Each number is 128 + 32 x the weight over its row's rms, rounded and kept within 0 to 255. Layers, rows and columns count from 0. Numbers have three digits each. The size before them is the row's rms in percent of the matrix's.

# up: layer 16 MLP up, 448x224, rms 0.068, rows 313-327, columns 56-111
# down: layer 16 MLP down (transposed), 448x224, rms 0.0546, rows 313-327, columns 56-111
# gate: layer 16 MLP gate, 448x224, rms 0.0669, rows 314-328, columns 56-111
up313 114:153132098107077172136075122149152150117120102095156141182197163162092195140136189101107188127090135111134151166140165149052113111171135122074088127121130165138128052147
down313 111:075114156151097094144143176115089158085145187108132197125056124136141121112167082153153059150085131139119129159133138144114148159116141116073121115068094153146114123093
gate314 101:111150071109141115149144076132113121131059055153108159144102210133105131123117156083078149136155176115146158099160130103130111134160111065124091071128127180110188108105
up314 101:104125199042060133092142122124156126071197150097087088129113112117159151109140157165058093162127093150117095126141102143176145156085131134168169171166092029100137134125
down314 100:168139138170106176137200141088148068150102119063120108089107123151126135178160080160127121166190153104082147143106081142155175117085090122043102114175124171154112121106
gate315 105:108131103082135098143161126094137152129124167175149137159080068127108097159179110097168147119197130162130127116108138105186070104185153125085129121054129148141158099096
up315 099:070103144111158121079100139128121141176165106158159081076127189189174155087144106170131070197125095098078128188172182126097140104148157118136107136108135057091058096142
down315 103:134150101125138143109209093141155167127127133163143149150114138133163139055088079125119124138177134116113078111103075145101085056151163102121076125146079158134126056107
gate316 101:133140126098117135079077110093119128195067126207128110148123149128133150098140103151163090184148157110142099146086208059136138123154139085109168052110095121155101178097
up316 103:077127144143160095084142129169111172188176105095059122099125096110151121076147159132097119132149085181118126047128080165154189136093155156180123110116113147119119125170
down316 102:134171120156190121088138118102107151086118101115158120130162093139152162149119139152141194108100110154131171125219090126115085086087135139099154133148086167071127054055
gate317 098:056140128174164161106136184154184125140096109178126116086123055054147134126085106142065198096113131134145085109158112123119160136114190053167115181094177093162161156125
up317 097:178111136079115086159150066097116127131156134085136116144171194173071168125173168164175051114134124174172185152087162129109135098172089154170145096177091170084132108128
down317 094:112216100115106101100127073141171167161185098211098110117136142142084184159180120151174122153173175138103089115103110169151128133106154162120177167101103119146189110130
gate318 109:109150140161216128136159076077111167140056081139108167158169106119079121164101166100129156190142105108136181172193115065132132132155133079167105177159164178084098124196
up318 112:127135094158119127194105097089158108087031096105155170102149103108064109135122158149115107133148092141101185137145126123135158093134146164156148101222114136143090128104
down318 109:120188162154185117103094101110152104093152118152102145168167133162171191121122126122150130178092149104137190094137161138092076133129120086091088115074138130103139153123
gate319 104:091172170158125100123122143154196141122081106175181160059176163128164151144122062153168186064113152092163123136087146107128114152142128164091105124150160122161145108158
up319 109:149115165060150110126118124093174152156071115090132155073172184161135115102127132110126186132160056124157120079150155150085125104140112034154144172093165094125119080136
down319 100:131141174086135134122108129084090145156098111131184134113130080143096130118149121115255194157128135113158124099136148136135177165069086030105163157098103147082183155119
gate320 101:115154105114141135113122117154141091161069129126165070145118134125161129129148108128179120113215161121147151167183129131122117122111150109183091091150100089078116097118
up320 096:120149091145092164090143137119129126120106170139172056144146140098222124124139131147080142132131158141189167141120177137106158142136176154172131068152088153138116104105
down320 100:133106107113132170135114129106164117134139089180036160157095148150189153124082176127077127132088153194084118133044113186137155073100081070154096130131075119177141109155
gate321 103:189142128067165159125166129110097114142118149116121130128184098141155114146138075155100171127166093186105187132118136083214110126131136132116171059182121136072118084115
up321 102:172124077144110140118115142090132126137106182150121086125130140144095160162154131122141139228124065165147125117111156148023142084126141127115132126120113099180156147106
down321 101:171069099164153119121155154100180168151116182172120164117119092101123127140122027167109121161105135141136114171159108121118117117146122122202170110081127093045121094131
gate322 105:061153098077162125154148143124138153095087134101098122056084151109086115083151132142147115132119118116150174151079199080143076199134127091153139111107165181087120109084
up322 104:041145094133113180114074093153130184125111116104154131125146140148076148069152144162090138161064104162040088145107148135143090173096093115124092137138136132116091130131
down322 104:167158136175152141129166192098142087086179109131147156107132191149142190145129114171139089138179141108098087155144117108112136076095156101131111114142117172089138117133
gate323 101:105129164140198115132193140058136158150121115181157093142169134126092116118136130116151138134131128103140112113100155095131100122142091197131079114170117126151150102101
up323 101:143131127115167140132170119046123153155111124131122133164122134123078112098112139140059083115109119096096059133135100086115149134137132155090161114151083162164108116130
down323 097:087085172178106159081097173112122153119106135121140159085182063195105104104136134104126092081054142171092148124103117149132166120074100161152150128145085153073205115123
gate324 097:120133180165148117153145089102117114166116115128104155126097115098106098165155154167091110112071109152144134120108127155122146086143121130150173126107138074067123141066
up324 101:128146091140131118168152094182065118140187088098165188165097105103139088135151160116135136149091149156156189102141140134111090115143100178089146105115124125165111197141
down324 097:113175143134118135112130133164142128131115097111103116191180113095139175132105137136165097119105160155122137124075108129132133108089137118133156124126175149170123110113
gate325 093:150137127125139073129122162117136158184120131093088152129142132149107103175041099069137166109119111083123080117105157130177116124115118091129144126139132138115191080180
up325 089:122120154128110136112054119167059129159117137082134133143072126076144075132066102093140191117120087108079109094095141113198130081166126145144183069100128112098153079142
down325 098:107069124139198023149156142106098145218161169067178201136204094135138118131143120080153098103156102133137156100105154110132181141140117155184092109136090085083122146123
gate326 110:090155164114150121135171121120154146112135096159109166113120129121142176136173122116120116146141144084108129052099107163131132138111113112101190137134121116129096103164
up326 111:143118111079132158128107120095118147105125108142150145141065137107110064140085082136149170109148064153128159142105155086106110124136203144099141141135180087165176151122
down326 111:107043126137097140177128170116178132137128136142152154142108123073143138172151120126145140122156117129146098132156145131176134143195141136110128115110130118130090107114
gate327 096:167138097127157098149122158099114071123131150125064084112134128181117161147111154122121140144167058134185130098105141128124108218168123106127093169087144150121109078112
up327 094:109150148070084137125191147096057077148184120122059108032119112107083098055116142114114119074061168127141144094112162145106140100119109102136185135169173141102139167158
down327 094:096159141127106113161105140085140149148100119144083145138174139147132162117139200095123074127048127147134173159113131135155146091153161096098117163144145197136134122089
gate328 092:121145106177123121164115184125144170106120102175173131147161117123160088131065064146163146137194086141157068099140155056106139115110107145124130069130154123111087087160